{
  "intermediate_size": 960,
  "vocab_size": 2048,
  "hidden_act": "tanh_gelu",
  "qk_norm": false,
  "tie_word_embeddings": true,
  "parallel_block": false,
  "init_std_o": 0.00547,
  "optimizer": "ademamix",
  "beta1": 0.9,
  "weight_decay": 0.15,
  "max_grad_norm": 0.5,
  "doc_mask": true,
  "train_tokens": 159700000,
  "max_steps": 9748,
  "dataset": "wikipedia_en"
}
Each number is 128 + 32 x the weight over its row's rms, rounded and kept within 0 to 255. Layers, rows and columns count from 0. Numbers have three digits each. The size before them is the row's rms in percent of the matrix's.

# up: layer 9 MLP up, 960x192, rms 0.0877, rows 717-785, columns 96-191
# down: layer 9 MLP down (transposed), 960x192, rms 0.0818, rows 717-785, columns 96-191
up717 107:163174105157129072132138057091129106168147126137129116124084174100118141098155146172167154119140145169133155144123079095148136134157169155107103131114131139160066189084095130135162112152130111101150121179120131140086179124107142103089123088137162156129159180105125143147034131088069159155
down717 106:137066109096165117160179174095078149180119131077110164143129153144107087139165089130052110132104101100118150121092102116128123079095158122241101090195118051148115087132134087140192141131138114136119123074076122109183091108080122123146104167189131118154136126082160169157150133113138124144
up718 103:126108158139116160131140090128107180129119113156090099133129113106125092096125161106118118162157084119165157152093121181136150104144087119125169112117141169086127125198143107072123046151094112154174062118174119138165187121169055159087153121128125123114152089167122200221058134122156145146
down718 104:098079089117190115109119161194132103099106109092176128163138125108094198118162126174163143181129081138146150128122099119145159044117050125204119147172169095119112137178119110143135139131120106109110158077101098159180142135134111186147177079121081061095180096076063146117065111065136153094
up719 093:117137119129083132169077118125122153093156134159142126093127124141135076177133085117153118160090067108071140138171176154108130132141180166127179205149117145161107192158137074098147107125149081153099125194171093161138141169065145097128143150178119064165090148125112120151116101080121074162
down719 097:081137134136155112109147168180094087144092128131074101145066163152102138084139118141076116161111162106111093180111161117193111138151107098135069080153105150147110114164126132134101118145127205165139204131144129131126109188203050125179158111108099164103133140108124178102108157087145139139
up720 102:221188091082126070145111116151132146188141111092107106162071120115138105146142182133149178171170111103153165146092100101154126147176149145109147154117096154104139129149156106166100103127091146142121158143103118161093135115140183139129145114069101119127185146093101155104121142157150146112
down720 098:101125124150087122170164187071130134155141085088131114124145146145104161105151116145066118147145121127104070175185166158021153132086147196118102158138106119086152168124169104115151108141162117093094142119136131117131159189113121099131108129108104102176110136141121105106126166087134145177
up721 099:154099149144075131135108090130182119126131089126093133106097120137142149119186159128208114187110061121116099148127156161124146056123117161096099096171080124132163106117130118127060118166138080056120108116168123095129096121085135128130117148110092109070107113129186145104087158105143122116
down721 100:076117161151139115112078043110107160125131108184118120116141119140096125115110165137097118142107183110159139154191157113132128183112156102050195114162076084196090083156148149071147105111154138143102152115062125158109078178147087133196092200112123143150123130136087156137129099116135139116
up722 102:090158159142126170181091126111136091121074087136177074150131155104109125137069141132118209131100163111072126185062075127060107129129143106143086195111121120105176076086128119121132194154068148126129144128122130104108194146140134113111095051115090092084122123107132154173115099120095155137
down722 110:113191099126102154073142139143121121105136141128117216126111096129116175147157107112150054176149068168158191090107166160155147146111108117015166089141153106103122183138125137115133089179123129158145134161140129115152107075088212131138154171144102154110148161129164097128093144146135080126
up723 099:171136133144151106120098180091103082120144069126117141149092102175100079133149066193141099091116133172124112137128090142076146109141133146116136120084105091184162106166085142153111027174101140130151133116199133140156147087155148142155143152125187143121102167167124145163107120084118091155
down723 100:119155101137128121070127071149108072125124120168121042095170099122140190118094148195094167134149144125141136194154114108134156240105124088056070146120169123187159065089135146124152121148126119168102129158085101131122102165161126110119143131147138115141140087141196103088155115133154135147
up724 105:164170157106103124148137139104112166107133136140120109113086114142131125131137109140101113185092156112145195147035115152107158093147108094088136158201102162116157055154104102118123101169120112120153064153081103086164124131129159125160171144120124141110114084080106162141098154116197127129
down724 105:078142096114136097164109174170151182134139120131134147106122084106078117162117149092206135112071134124105154148132078109104161133051139166121154140130099130155132160164136137093155156121184108142114143150141182170075135142084078154164083135107163182143130108125151109182170131173078105081
up725 100:153137146108128109134134132090194137134152157145138103108118097132109126152064161132127135218175122180118133148138116058161061137110143147113177066194094092133157040132119178113135118116104174118141107150150085153078128128086083104103099088184137084171211197186168122124147136097209162163
down725 097:116120137116122070138123083108101107180109106140058185111196116114194137110144117089128115121131099093108145113075134166115159119097099152158065162133132172168088170141169100128103082126164058070153080094105116128169183085123199146127178175091102126131105149094121106116105112137093118097
up726 100:111104130098155160158056139156134155120146138097114090107120117142198127116127133126180124090102110119179091160151181158144142107155181129115115107101124153167151112119186118191130097194107142079145185140102106136115148091115115108086103116113066129171183144161079159198164119149115134135
down726 101:139145114118159147104124110125152120145077118133165137149079122157102188150106147090112079091163138115102143135145096121070136187089183170147169133080186093069106136097087149127135098119091128132115052124157186176155144134179139165092199129193125098133105138114178166033057103141126141174
up727 101:101138128119115094167149137159142058103143122112127090135063090092110086165203186158099141116106109107092153130132150106078167107191136156132175080130119103130156110123078119116137066139116094142170150095128074136131123120155074089043110163116078114172176152134154119123162134145145132136
down727 102:152179141078143081098127164115150163105105148137178033160113143120084071123177137114108157180158158066155159110080132118053115175118153150127177144056197193135075114134121110112135106122160187127103101150109155161148113160117147140158137151087150112089130114152087138112133080146118140175
up728 105:130100195122154128097120115137119043121136092177119116141124131098171110126140161145125163168180055103121071208081123110204198096128080137113101079124100124126116113151119113144146107136151150173099130104123114185073101134104043144106115134147111140133124122125131144170151089084149108137
down728 097:117154102171138136127101174137145133054133207095111098117084128134128154158073132143154131139129112100141113160165131066075119090117143077221172145169142112096136137153160100084121131116189163114136119112158145141122129068150154115132090195155165093127106100123184138155120138120101184097
up729 094:128141107085132115120099169157123105134071172119100114095130116111137081118079125142100154139071155157155127136078195164159106145078159158110138098141100111176139105199106236140130141076100068133168141108154186121136201178167186116082097162141101121039125191154091163090137105113088097097
down729 094:137110153162127128164126107139122110107214085152156087159108141115124139149146158191109117094190077144147160184143119108087118132171127061094141143129188123140121111126105051109125104133144172099118134171127092148120113136120135101163123103073159142226098066149141129105079173138119190085
up730 097:172118173076066096138117069087138141165112119113115132102087090147132122126162133139146186087109138116137119102130080157176144163140122092141156140183130117114089083154151095203168082133153002112189120129137174127159115130080140144110138102174188115088095116068105096185160153085113121183
down730 093:160137097077188119116143158151090132136149172163176166122079190124145149095114097147106112117085140102152184101134172117126132101100140188232140161075131159132079128126092103148181207118123152124086191123127090087101137125127110072139148131122096144188101131104162123072144118054146116149
up731 099:126099149166114147108141108042174072112137123068101118148148155112151094171100135147127117112104092138103097155207124104161124157102166162096134158148102154186126126091067155167156092117088111157101166169133127102141168101130156151151135116165080187160130106149122129134088147134141123106
down731 099:112192161138085086142170177149158121118121097180073123076111101124161164134171123149137123132114150061141098109131133115091131117149130148137133124135127144113142087121121086063166114143098090118074111161077121155113140138085146075141186140129163105152156072162154170125111125128103178124
up732 105:127122125157099126094139107080108123207067141084125089104138133075085157114119126111136171095116139152082097169139068123059198086168093155098169149176081112151105173096153069131059129080031147113161121149167133126133199139151141114122115154115116141172149099202159115109076116133121140145
down732 108:118110163119085096138141115110227157117117124133159086117147124191124110134110064082129128115129050098128072109129101192039137133155114152168101088159136120134151123142135145152179170113126114151132091123118092110144153101136130139181134180105109087138075153156089132119111103153138111117
up733 098:069146156133145088088038129084146075106120187128139127128082167062150078109162106136158102156091106119153133123102131176086194084158126160105122170101119113144106110145123154121119125156129081157163145054150089116104107167181113102105132105098105137159154173121169119130146105160148117089
down733 107:169124105153173183131064144138074121182150092138115048140081098076077062138163100102146147161105168127148192164117127130103165103159109146057115103101084141112158091139181100101111110131129140056183129123108145193076110140102162138183131113146141113098077038097117139173153125104136114156
up734 096:153080149116130113133135174128130113189110113128063105089093106108137158145108180122105120139119136142088152158155147107069126132143095115123222128113104147152079154116148135137115129118132151150164121168103155134151132146131074117088090204077072155061165114196172112157141163134096123137
down734 092:095119136149126135100151156129124110112159140117182094147142098111111102135165069117172145102117127176146186080088106125191149111087102168087092113122129138156133072089111122053123169124155097144137136161224090113106113097090177131141120125134164108179155117100113134192087117102167111141
up735 107:106205113147165067135085086105085090092144160119078105197071165091114119083123196150116208077097102147086135152103122133132116102163162167124117146106128153103142163125143146150123166110104112165155128144108084111127180105144111121169158113174139124142158161096101112122107095146093106100
down735 106:158131151129140146120149181124148091114172094098171108168122144147131098089123097075077166161149120122120135096148073095077133090162215126127057146115125119144156068101145156156132109115132112146156114080189150138167178143154169107076111166100131110144104058113063137136145137091154132067
up736 089:182161138129187107099140064111152091187131090178167128152110157144114087145102129122141107142142139174187150103115141128142173079203156120143151120074113126125083140107113082175152100131141111139124151156143065133138142125109084158111165101144139123092131122139147147167148142052112137162
down736 086:162114106155172079129137155146085138097117121122098054146154137103136149133117090108133140147131178078127049118159142136100157217145079090099128131121109143102154148122166151066106134119091163149117167100104217119125112179181094056143087131159189134051106115084129109105126159199093138172
up737 097:134169140098126105185124150074199074169182050103102133154081097164095134135134087179081129138180120120071148134079123144146120197137147165074170135220139128098143088135155127120146091124142073177177138179103141087095093125118101106133175081110162137129123106087149131107110156062095144116
down737 095:104120113178089109131174170092135164162076126105112152117104125107113173083117154145137113116084160108106111074093108167070083133093140140077122171145128121125123133117116145119169102160122180094141088172124153149080147131155128047126146144199170109124131134130105176149135125188100106110
up738 097:135131218155135042093139176120211146107101148168126118153123122085086169186066128156182158112154123132083126118135145157097157145145109150117149134107134098111121111079118110112129102054175133178110157124146132087141122149125092154151156141088151184092171155093111083203115163148145102123
down738 102:088128159193156142149182098076115124188076116111163162146146103160172066095109084156119138151150100128146115089148118121186174107077134125076096124088152161084149121117099169139146123123154113094103085159113093167152174052074132089135142165127088066066156136143124120118103107139122179146
up739 104:103129130121085143161139181145105161124107153108079115128092115098116135146156111115144110130090193181109179139125146156165143112076141147067079125149082196078173128129105130116123134116115175168092119148167123088125183167151130117160153140072143108105132161108111121149055148106151100113
down739 105:124117182075145138183180160153147167120126126095122114071146174151137077156157157163119155116147126077128161120152084168110146139074109114219143136089096111123139141128101128103165159102106127114143137121102085163158061136123155102139166087130058124091143125109107121126101105132170191142
up740 105:089120124167125093130123092131160110139107150133109105201108068109097140092127056174173165174125120113100151136131136077114076149173141137120142075122139159165122074136154084121080123110172129123142132115222110103114148145130154127151169098105112068088170058118173111106077188101177119112
down740 102:116157132104120083145170121172118152098067191186154135105166140134111099204091135044084133135110125095097133123119103082137141068158167110134145167084109139206127139077047130165120126085078080133149084093097147170176141085122158125110141109155106172154034143152157141162152149136144164118
up741 106:125194141111106098185103160118137086127133178169132114163104063091103077108124097176132143088100128117170100167091106185139149099148123106125115069110145129137162137128166117183133107069099111196172099096160078177184157092099085173122128114140129151093116163099127152116136142143187130068
down741 102:113149121107133166147129089148131159152046099120140120149115151086105188122112164127091084133200173148120125114136118105154103158102130108104120160149145086173108102104169125119082068088156149187072142173153164146100094159164219121095075142091111106098142125137100087117111126168121137128
up742 086:119097128121104111089099140112120122133179085105128124155137053118158130143127117101140113119089101097173141138149172105113059118192215138107127176134108147127102125164202102094058099098140133152134159137186102120116103069109100175174119162095095132103126145145130161143120142184145108124
down742 088:136099155120145107137121135108144118174167159122132155036185128138101155146162140105105140153103128108087116166160128131166136066070107144137144139094126110062141105100131124107181172091112095097097107099090125119139208171172133043085111117143162085112153115154098158088127153070104124138
up743 109:099116142124074128148110113072128110170083156069133134143098121084161123138110181204155130160152196197100170169153103147151166123150102142115132118123101119080150129156129189150101102177152135228107149175113074077077182135123210097133119098168169116098095120096118162103108141153146058129
down743 114:093160076120112101108119094135136173098141125078150103124089078129120206185100186110131105148140149120132170177142099069189136158128132164095114122085150122111099089134089138110112156163078176082121103189138125112113086168089119136151156117147155110178075059116124109034122089145104091154
up744 100:161075103130134122114152158159184068148108100192128095088153126109159156117072220127134144122123149210130119116131116119128164081076158087120182118101130166112127161150165135173121170091106115110147123098111151140128200098126124112126124102157151093096123166179171099186178104114095144123
down744 098:143127101103197133092135081121118140077148132098162155079117114117118124133182116139136140193130084122143131167104124137114107160182128116088106095150197105114137158120117111101183051151159096075080151166161137134147067113110154187178095048117154146136148145152153129088161113152147112133
up745 097:158062144125132044112146047155118126177141170072109132114136132088131092152151095134155157081128104132053083146112107134102179151110149178113113168120138105065096180146127096088141122152096132104126148162124127082134180110074129115111141123159115152130134168104092125096149161089145105112
down745 096:149139144097079192170151134153057120102117160176136105170133102175103143150133124177103167170131157185140170114105115089137052125113183141169116108180148080146142107169114114124128178127136127095153158111100057132147096158211146137168104163157142123143129095136126134138079140108114129091
up746 106:156162141075136104175105086141170131123118137151152088102167116074121124122147148076063154159089137133121164128060130149140168123190140170063097100143124180044112096128134091112135168182090107155170128128153135097172212182156154145129106139140125118114130123160155105094141088107175121161
down746 111:087153117089116157168179155151126174111104105112153060180094152119125100152145126163138155124159135158093160180128100101074106122097149118199117125062159110125188128125099143104109154074154134142138167105145112133106088094093101122118128136122152084103155085174119158118137054144143180133
up747 101:113106166123072107140149150093101097112155070136108126103139130099098127198150170156160145099153150130095073126108168096156097091112078129125154163166123144128132077126152153136124079162117088119143138107129114148109127126101050151070120117139129138091102162111186116107121229145100125087
down747 101:161147125117168075108097138155087150122115172141183000132137091116124139100066090138068133081152151134142180163171141144161163102115143174201089185124155143067118122135167134111144134119102078112130155111130132118109141176190172102107090121068150118206172153138144116091113127145131125148
up748 096:115116118118129152117131128100121136187071177086169107058158127127148171114108116116138104125097134124223103126084175118137050140068089170114120107199094129098175149137168171144134110123116128106161152127182113131148198097098187110151156087162118178129127120058144130119112142078145138129
down748 093:123157128094152149149106128127162125094134134124093185186122080183122133139119166130101133130168124148171208103173118119094202146147127153094104139146154080078139085124114105127111160186203133102093090130146126121071058228081063110089136074143139140139122145104137148125133144150096138090
up749 100:132100117118111091184110198123077115120102104158131111102099140138095150124097129178129159127114132153113085193129116107109070094174124148121128111135136141106137142143147109172123138132073145145110131128090134152141115144155160153155112102167074108162112153176086151169127191129092053158
down749 105:159131163109161129169172139099195102163107124141177045174171156149188099146168139128166070086111125093129133116197112143155128074142124157080124135081076096112134157112155147130134118157113095115089173111190118111090100103155074175111083078167157173110088145144120060072182170141102093117
up750 093:160136175147102107094116112120132128127133123114140116080155107072135179125136081145166152129094059165118092148086125228137183133130145156115096204115138115088057134096111122091132120150126145097148100145118173073133133155083127108083161158170121153178065129124152130126151132092108088137
down750 091:070161105169160145111197110135172148137142084128110108088139159126162126117134143143128072101104166154150103119109137113066113121172085111127131077158100127135088139122194170140143092121140105133194138151090151128107108157104137139161107101131144147113100161091061124143088137170112172088
up751 098:057207182131108126106125118093113098119102150113176081172093141146083114131119135124086198090076124132165100144087108109174183166085103082113139141120119138114161153107178152137151150118092130147165094140113117086122154081163058128137118126129138130101075149126139139091120122188166111171
down751 096:113143147132101102149185107196129100118173143133110155127142080142159150108099091171172040125121159110121127123123178133187124176102167128112135127124160072162091127133183153139162138142158090178114124117190105155148077112079150100190173123151114057193120145130156140113124150126119122157
up752 104:126139058109151113089119156088129101181095097072098114049109112154153110084113098110108173100112095115132084131145093163165071173201120077138168122144082145087159150143134103148111134150140100127208178131189126145118148175105139150101154163138129151094122161147109121138199088147162068135
down752 103:101146176110169135181119105198098103104101093109174006115132149142130145131131114103102118209119149093094145214137093166153140162143124114114139066069117132080138078137154143111112128085142148145114090134045120164147113094114090131104143110139118153120155065156138167132103094104135166157
up753 101:148074098111134135130141076130117147174104146113124124113149093143169075110116122152177182158070133142127138159101157098141064161130175095101146075185128095145137139149165162151115135128095102114174108127127059108115124153123135089162110103188066136151155221142063096111223155139091098078
down753 105:133129099138099127121069169104130102150182115118126164126131141141137186163091107175161111169158160148174155158133146106156140153126043114103146131113072052111150155184131126188151102102104146079141129162103152122134069110052153123103109133099111060107114218105209143121147070074134129132
up754 101:104183160162077107137119114060169043114145126106138114038113122106128129153122185154101195103103147173120080147146134118129160101138081135099106159195130102145170140149103122156173128150068102095176186166166123083162154103099175096105125060134126167154086095132160123131125061106101153112
down754 111:128094132097131132161135126097143083099141188095069046135113113095148136106105141093096121147188123141157141221135167112154109131145098089110098132117108114096172115093166146203114155133118144134131170112115124096152132103131110139098135143084113191110171091161134112146100156126199182157
up755 101:131133122099049103189099116162151136098123123088155096169115160069101083136086131133165137196112156133178113179091149115168118138105156088111096121124186103134142151179100144124205151131078168091168059106160102116144143073090130132052125111203134120076148149089101076133075165094135141163
down755 099:098140146122166139113106096086158144132144109121098177146138120124082213122106125131102105085144109120094141079051124119144112171173125106135144143157067174240123149128167102130068096107122103130164114177104124119122118191169141150165144150057088117149110084118120068101127159199123138159
up756 102:108068096109133131073074132097150094134102134106128122173130125121173121127117171163132098108157110165143135144148105159166042133087185133122082131188125148098124143151043164164145151157104080199128166132191117197051115132141116113139125153174129136142168154137153166163108125174173135081
down756 100:110068135091163154122161167125128150117186105123126096146139155128127137148137138117102115189175117100158131167093141133114177091183123080074098128094169120122143083098145061171107180068141141144133109170153135139123100173125163101151135093081163151137105089067088109102145172125108115169
up757 099:166131128095134112075089162053108109065161138190101122132105162143115134150157146156114173095097141139186189144143125128163119147107094112097134095173149102141122134166163105138150085120111108161114120115103127126099140129137122110090149141118136098067090150074133139074092094141114111109
down757 103:150104151178132049171108083114110144127126179113150092096116201117131100136155122153083080175138144099114129190071152153177071121106162162073093179206119146098118145151098123150090148134091144075139173127114130131083106122117120105124136137190091169123146080116130126179127158137101162127
up758 098:159133094084157155083117148138112126153108154090124082157173120097148086127126090120120066176095064180107110176091108078073125151144161086112096109173123109136136148126095094140152159149164165134149148193121120102174138108154166116144078136126144162075139144115179132087183120119133076120
down758 096:136128065177172077117076116166169138142145077165160115126158183131093151098069047106157146132217134126137137095101099188131134111143150120127155124127142121055119152147109138120091152057145101088165187114108130132124141166117111137141200046148124095177120130117112123084100124145163161101
up759 095:135124104093130096107106141150068099206101181089095094154163163112152097164122144142099143152103090135090144126188137115101109076133130114124133169073154201077086120131123121150148052145150079169133115164136176103121106139174124124136145151141179133146146176149108164128173121115106132175
down759 091:104178108097159158081106134102113123147114078096117128082175156171117171140167160167077083102167054114178114109138123159062117174119134107182154118175138175173091181165169173142099131103116179073097127144151110138139150114088123121132117196158088116134174119133155123076167066145100129089
up760 101:139193095177108109106085184085136098130141084102097108087126134152096184168132078130138126136116072148116149118131150167169107141171193115114150173194113136114185074132151135096108110139155118129125139125144113066153113209059164126104106147103194165129151066099126121108089088088148145091
down760 103:117077150157088129149135109168114129133122144140137051119110112183130131115077211128115066120114190125156093156126173145117147149123024125083119129122073174115100118113086105133165160114146123123095127115126111139143093157107095120131136154138166151173107160168097106142122095086108108103
up761 097:133110116106103078095137176128105107153095179167083128155143095153085107114129125163136134147133129146117126109068139129156117138155108094112083122101101152075146130084110146186114125099107156119112080148159169067145163126062204099126138087085162141130104179115127128206131168084148078096
down761 097:112105196066104158141107119179181144167146163079122123151138127191112150139154180073095123095181153131112153081168144113082206143088084120087139151145166129064170148079123126134143162176121155082122128136134117091091088152142112107136127103132118113133142095195172164105133133135106154150
up762 099:122132094145119087137123123176152201160153110160092115101126134123131122142131152177122109090050156206088134093176067072125086091120161099090143146124084175144144138133065176137114115132150085118184147173142083048144114157140133107138128097142135097110169136122088087157086152170099051126
down762 104:149129154067151159084072142112062062098109158112163104085126134144093154125129133097131142160146135109167102160121178175176141139159095121245120156119162083071149132151156116137137110162107145097129099088098147153129141092128111159115180107123136139136098093133168213135130128075168158107
up763 105:128168157124140124098060138130122068089088088128122083126115132097155103121076100195209166129139087218167109150145127139142155126129112140134129130146120129110094091131189123140160095179148110157087110100199138084141108104132118124116157075146128138207121120141173145201030079148158147141
down763 107:129129132151105181126160148115109135182164116091113088139153152180175145154169144163127120140079102155148106151113171084143129130088162153168148184130136126142106062143149138140127145156083132134182093110081129134173177110109129124094131172097154041115104107088102125083165164091080117112
up764 093:083082153126073138148113085086133077120078136101062120155096176076164084151085110191073128129085103196049111138121126126193169100130135167140155167155178127130064162121111133111122127153166072129191102165139118076088170126128147176127150153142132173126118138079097123147129097157172143142
down764 096:142175107102110153117111113131161115101151150089154133071152169120083171144089150119118122127113146179170247119096103121084087122116130060133135108103133107159122098110139165134116108114117147100101130125175156123150111108136133085128070138158218066145158114180176100156118156133139097112
up765 102:186150096108188093112126145097222133217161131120116093123145145168148115129089154183137123149129090197185146155139132114175161112117175103114137091123161119140132108078089150160147094162104110160185114137096176110163161086136160087069155054159073101154135181093126146077117132091132155084
down765 099:141078157124108096168109133113061080138054111108121140158140116128090148133108105084122139116202125114093101110130141137068157146111066142115099082125090159216118146138111140129156151088140119165088139171151149091139115191179125154156122163182152147151103102098148112168170122125187103126
up766 089:171117150123117122145103116110054127121146140180125112150088098148158137114106180141153128140096151133126160129098082040116133033147167084113108175113148156175117142082139106130138107154068145160095094203148126119098122125159207164128117149142110112038088109089122134118123095162164144137
down766 087:126113074133125119116118123161139122158136126111136152094148178100119129086126125067100177127158155116119175126089128210113156182137100129151148136110121125164115136215174150084126161178201046106148162061091111078102128172088145154132170047123137135176094153180083146074154159141092061133
up767 099:151137162096142109156141204111155094207151114155083108100114120122091157142137152086141115159129131164112153102095122149133117138158134108083172116161089138153153136120134145142124113085114086135123140091120065125149146194098151102134111119164156088112166146146069086131142082146111114152
down767 099:120166081175132149140122147154149139093134153102100172139096088170169087175133194152067123118134121058150117064145140074136130133148116092112098107210197176191106175122122081140134097097128107109137125088137094105125133080144157140090063170090161128090134180152091131109112141159107229129
up768 098:126170117139051141154120118110118151133129109104109092084130066097085078203147107096159213148101068105119133156145085160112178117119185160145120084144102153070193124084112142108087145113099152093153071182155110072081122097168152094145145079111083127145134169104142115171127124144121116105
down768 094:107113181160143092085035080115120122131152151100127131119088201152120112137120176168144105151174126177177105128157187158180114134127106105145114109122115170117096157107153082200094084171088168161062152083123110151162156166106099167111086189057162109133116154111120108108147110172115106107
up769 104:096105135125074143100124179094131033141171091129078114125092115061120155182116094198166109138128102179114127146114132137136112099092125076112197150110146131143124058111112116171074101150138089205071165115194135117189141125133128123112147109130156083177161170115147154109061084130137149082
down769 107:099165101159160155132129123133128151219144136136096064190140151111116133179115123128101144078071119188068146133130131080115114128115102140098177137164113189120125159107168160108158124108101030135098132133090122098123152159132174062137100118147115092133119120099154131084136129072123200189
up770 099:111136156142141104154115157104159136130114146097120079142176138104072138099088118092166127147101119081125124123105112094105170094162110133125141126139165142138114128128080121156076112079131142200180085053177154127158153149169096136160168090172158149047115094179159129130125106175137157066
down770 096:118146097104128181117118077150122101113093068141152096168052074187153149114141149149108112131146105162077168123145152080170135077150135113177162096121082088186074139155196098160180101110201115107102174183065108155099124127073154123099113090142149137156122117117131111073101130093118167113
up771 110:121144122092067056174107106145162126112123139114139134094074087061106176136140130143166116170160162198160120141086091161114110102181127098131139117104110103081123131191057135150122123181087117108151098113154147158155152192069145182116141106100151128096144107130158117170113128091157145116
down771 112:107168151109131127161151118108104096134129167165129000122087130093126170130130108114093104163097151105129174195105175109102181117125165153103078209130197090109111080091133101144116127091171115172171104087186141090098144116125111122091150116157112123131114089155131078123101151123152190151
up772 110:114154109109158164169119079149103083143133142155145078106108099150118158158064112161144094173094131146117136180035131157155100096113096084130084139132089102102110131174134072087101129121069122113079178142112100095144130189123167094156082126101094157165153112091135201118112142079118138102
down772 113:080159111091063140145120114124173177134182117178111102134149101192124124132171143119104175176125160158086082148151163141130130120162159108085154110159155075095140122156109125149116129143135111095161106138084094138109165120105134118115198088137087147115164100150042125096104101109111141152
up773 101:112088128156137162136138164135106084151100118168067115132186078145164135100146171137181171129082137116175156143115153131162112166059080127099185085107140157120098131131135104105106091119175132173190133173082174134082141112126128081051154110108087072102122173129120137139172116104104063162
down773 098:075127215138123127120149156124182186137171096109204185134134162160079167157143112145118197144103195150087194137134125134142116099133158122094114171111119091097172139146127135127137150138129087113148184163125081145163080102134101141120148124138133165081109094153047152123124103128058144132
up774 101:095136112100158126161126144126154138125141156121107082167121135068136091203130143125108154168115105095122112109107137167129134149092103109079140139154108198147136113116127166063069061223084144157129123135133144064125211112154143155148164106107107151118159115106110104135137150148101084107
down774 102:072178127148086139133131131094137101079144116162179093140168135172135096128113108128096184126184149090133112021184155123089167144122120136214111143079133084204164078097119201130117166156187133138150135053098106126062145167144148149078088192127097072102130188174104065115151116103072171137
up775 107:129084116159113105161123090143104065122118137133135105142135109100042171155192059145144125092134087130101097212063124159142160112181118125108139125115143117148077131160186088137075147164124145142106106105129132081152123176145207081152182113107120126135151154181247111146113202146144145165
down775 106:143126134121113126127093132126105119087159163117176098136096161112093112099165063097146119172125121121014143090118136093131139133114126156155131150090109094120106120143113139147130101108156197199058183124158187065073144118150147179129095084143096145086111137134119138117148134119111091134
up776 105:101138131112115107098125155118130127104144121166116127154099155108156159142164130100151124160090103166161112139124168198134182085150128165122123159120107106088174098167127086123061090089125119113134045117146123211119166144132129105163134143158138076136150150129089114139132169090139102091
down776 105:145127111132121151152103078151084166131090165104155126185104165098164096080113170133117141130170175129127116121132142110125155150078108122020125118126149140072131165112118081179168117147143159143131172147142029082112079117172133081080124121139156143101178120123204106155137109130165103083
up777 088:137124106083089084118130076101143104177120119132070127052098060154083149165088151141175114136126158104104086116099090209104132137116101104124146108145144136112139070149222123150156128145163124082117149134131115093130114137098118144116117163156129135158112168143141079173082162130091131152
down777 087:166087080147129170052130153087128173125123092088165120184158222140149112135189114150140128145129104128092148171107169091140130126140156151109122099154103114089095152072052140141123152187121148175087146110121107116076164146147137121166144114174136087069112112103118155113138125145169162092
up778 100:153080142154148150106087158085181143120145120113105144103095186105082065152147181105161137150161153130110128137108097134086110093145156149122126178146148109119121147139100097157139175082077104126135106108214165104088165117076102179116104111208113160084138097119162108149136127124145100146
down778 098:147155169140124139124089153143103122141105140152112027170134174198230155149089168127096149130105136185110111203120110147115137162131143130000117150107103134132097066128180147106159112155116119100127157195060129170153117125128165090159090157126128092139125104116093160070103124153135173124
up779 100:082188144105151122161133120080147090115095171190112056056117123113119143141132157125138143156142192097114199139136132123133077138105119152122126209169151160145100142118137134108160089111115092115097130132175184115123089172103169111135146106163116064120147148129136128174103082090134123108
down779 104:099110102169100183182154132109078076124101142124120112100134151136104118109133165167051099116115159096182089171151113116099150134136127122104116070108152124135142077119143106056134165096133182160112104140121139137146175074085049155178208148169135094153167163091159074175140101103118140106
up780 092:105119156076119125132111083104176105148028142141114138089126085107086093137103090133116126180091096180147139148126134112127129136158131123134181064141083118083122057194147124143129119144162095107140117195103127087170131148074111129200126130165149089163129165126106174169150203043129117126
down780 091:135166089130106186152130166131112175082148133104154123165165113150082161119157089111166155128183124085118103168087093112143049118130124128070120120149130085043121138143065126177106153171149165125110106099216138177114121119145158171091118112147116160145115147122164144124150134145143160128
up781 101:130143076179073098132137126089164119121111087080098119073088094096093089133144143120080094174122138112114133136181147159105118170123131114126117130168141148138145139137064102152121044137133117109139164106167175109162161167054069142096107119109111062068114111132163165143140170148095103144
down781 102:131148130108114128125111140211093120201146154148140000146128180122157152154120156131163132133147103150121113195113139140139105081090122064075107075116086160099149133134132139122208152115131165137087146165119104105109136059134182115186119158083153082172192182137115079115136106184175156101
up782 101:140119141144131104042121165100162078107142098121068120050107146142136061107131151094125137156059085181154050121172117100188115135136169156114085149190139102130140132111106142108130084132122139168124111115153111134131119093063096112106093120156155182160164153110106124168124143171171096125
down782 099:124065119112112106165141142149199078137100094124144087079098091164139180150141157041178127097116134156161149166061139123125147133209134134065136176162096127134098078084120143122122181124188140139139191183132138164091135111092127149128129186086129125151149089102171140173102175080111132141
up783 102:117145143140132060098109131195137135128033108105112097171131134100168148121056102156133144170115110109169182159114131164124127112120124109139125164142128174095133129133054102116135125198081084115131086157137109135194161129128147152118154111139149052065153176109097193112107158097123105099
down783 098:131142164132084109154138190145121113108144086129122127139086107150176141115113113176095168139147184131107114125113165131124122184121087170199148164143139184143149121113135123125102099089116157123136140117093124115150150138113085133150151131092146111092131185114131104151132134145108084100
up784 099:104160173170164156145068121134107120206167096136107134109077155024153099119126103177160121139104122139128078122077152105141159136114104112150111123209112112105119134164109136149102121135102179163145116092181110090117136081067175175071147074175149120085147138124149104174077146133129119122
down784 100:119048123137130141134173113114143118090201160081165043182105170132113131142121138082117149177177121132169139161151131133130094092115140156032158084088145125133151181078105145107100182138086081140180094113099147098132109152162188101140137184180132186133115126100067100124080124173112220191
up785 108:158089126120120100149028104070166110206086157122118124083118095150172158189173070156110134119177096169140097148077116167147146136172143135117138141165107117150136135140128122123088124162117077090146152176111134103117176166063152113100072157135127130112149080125108133067131139191129119100
down785 116:118064163108114121191154144160082102138124098081067170134127160107141142143118120147128137098124177172154148172164140117123141098124144157074119142114135141115137152108097081130142097136107120161098066122138108119145132064092087094104140231139155144099174154143078141163113156119131107079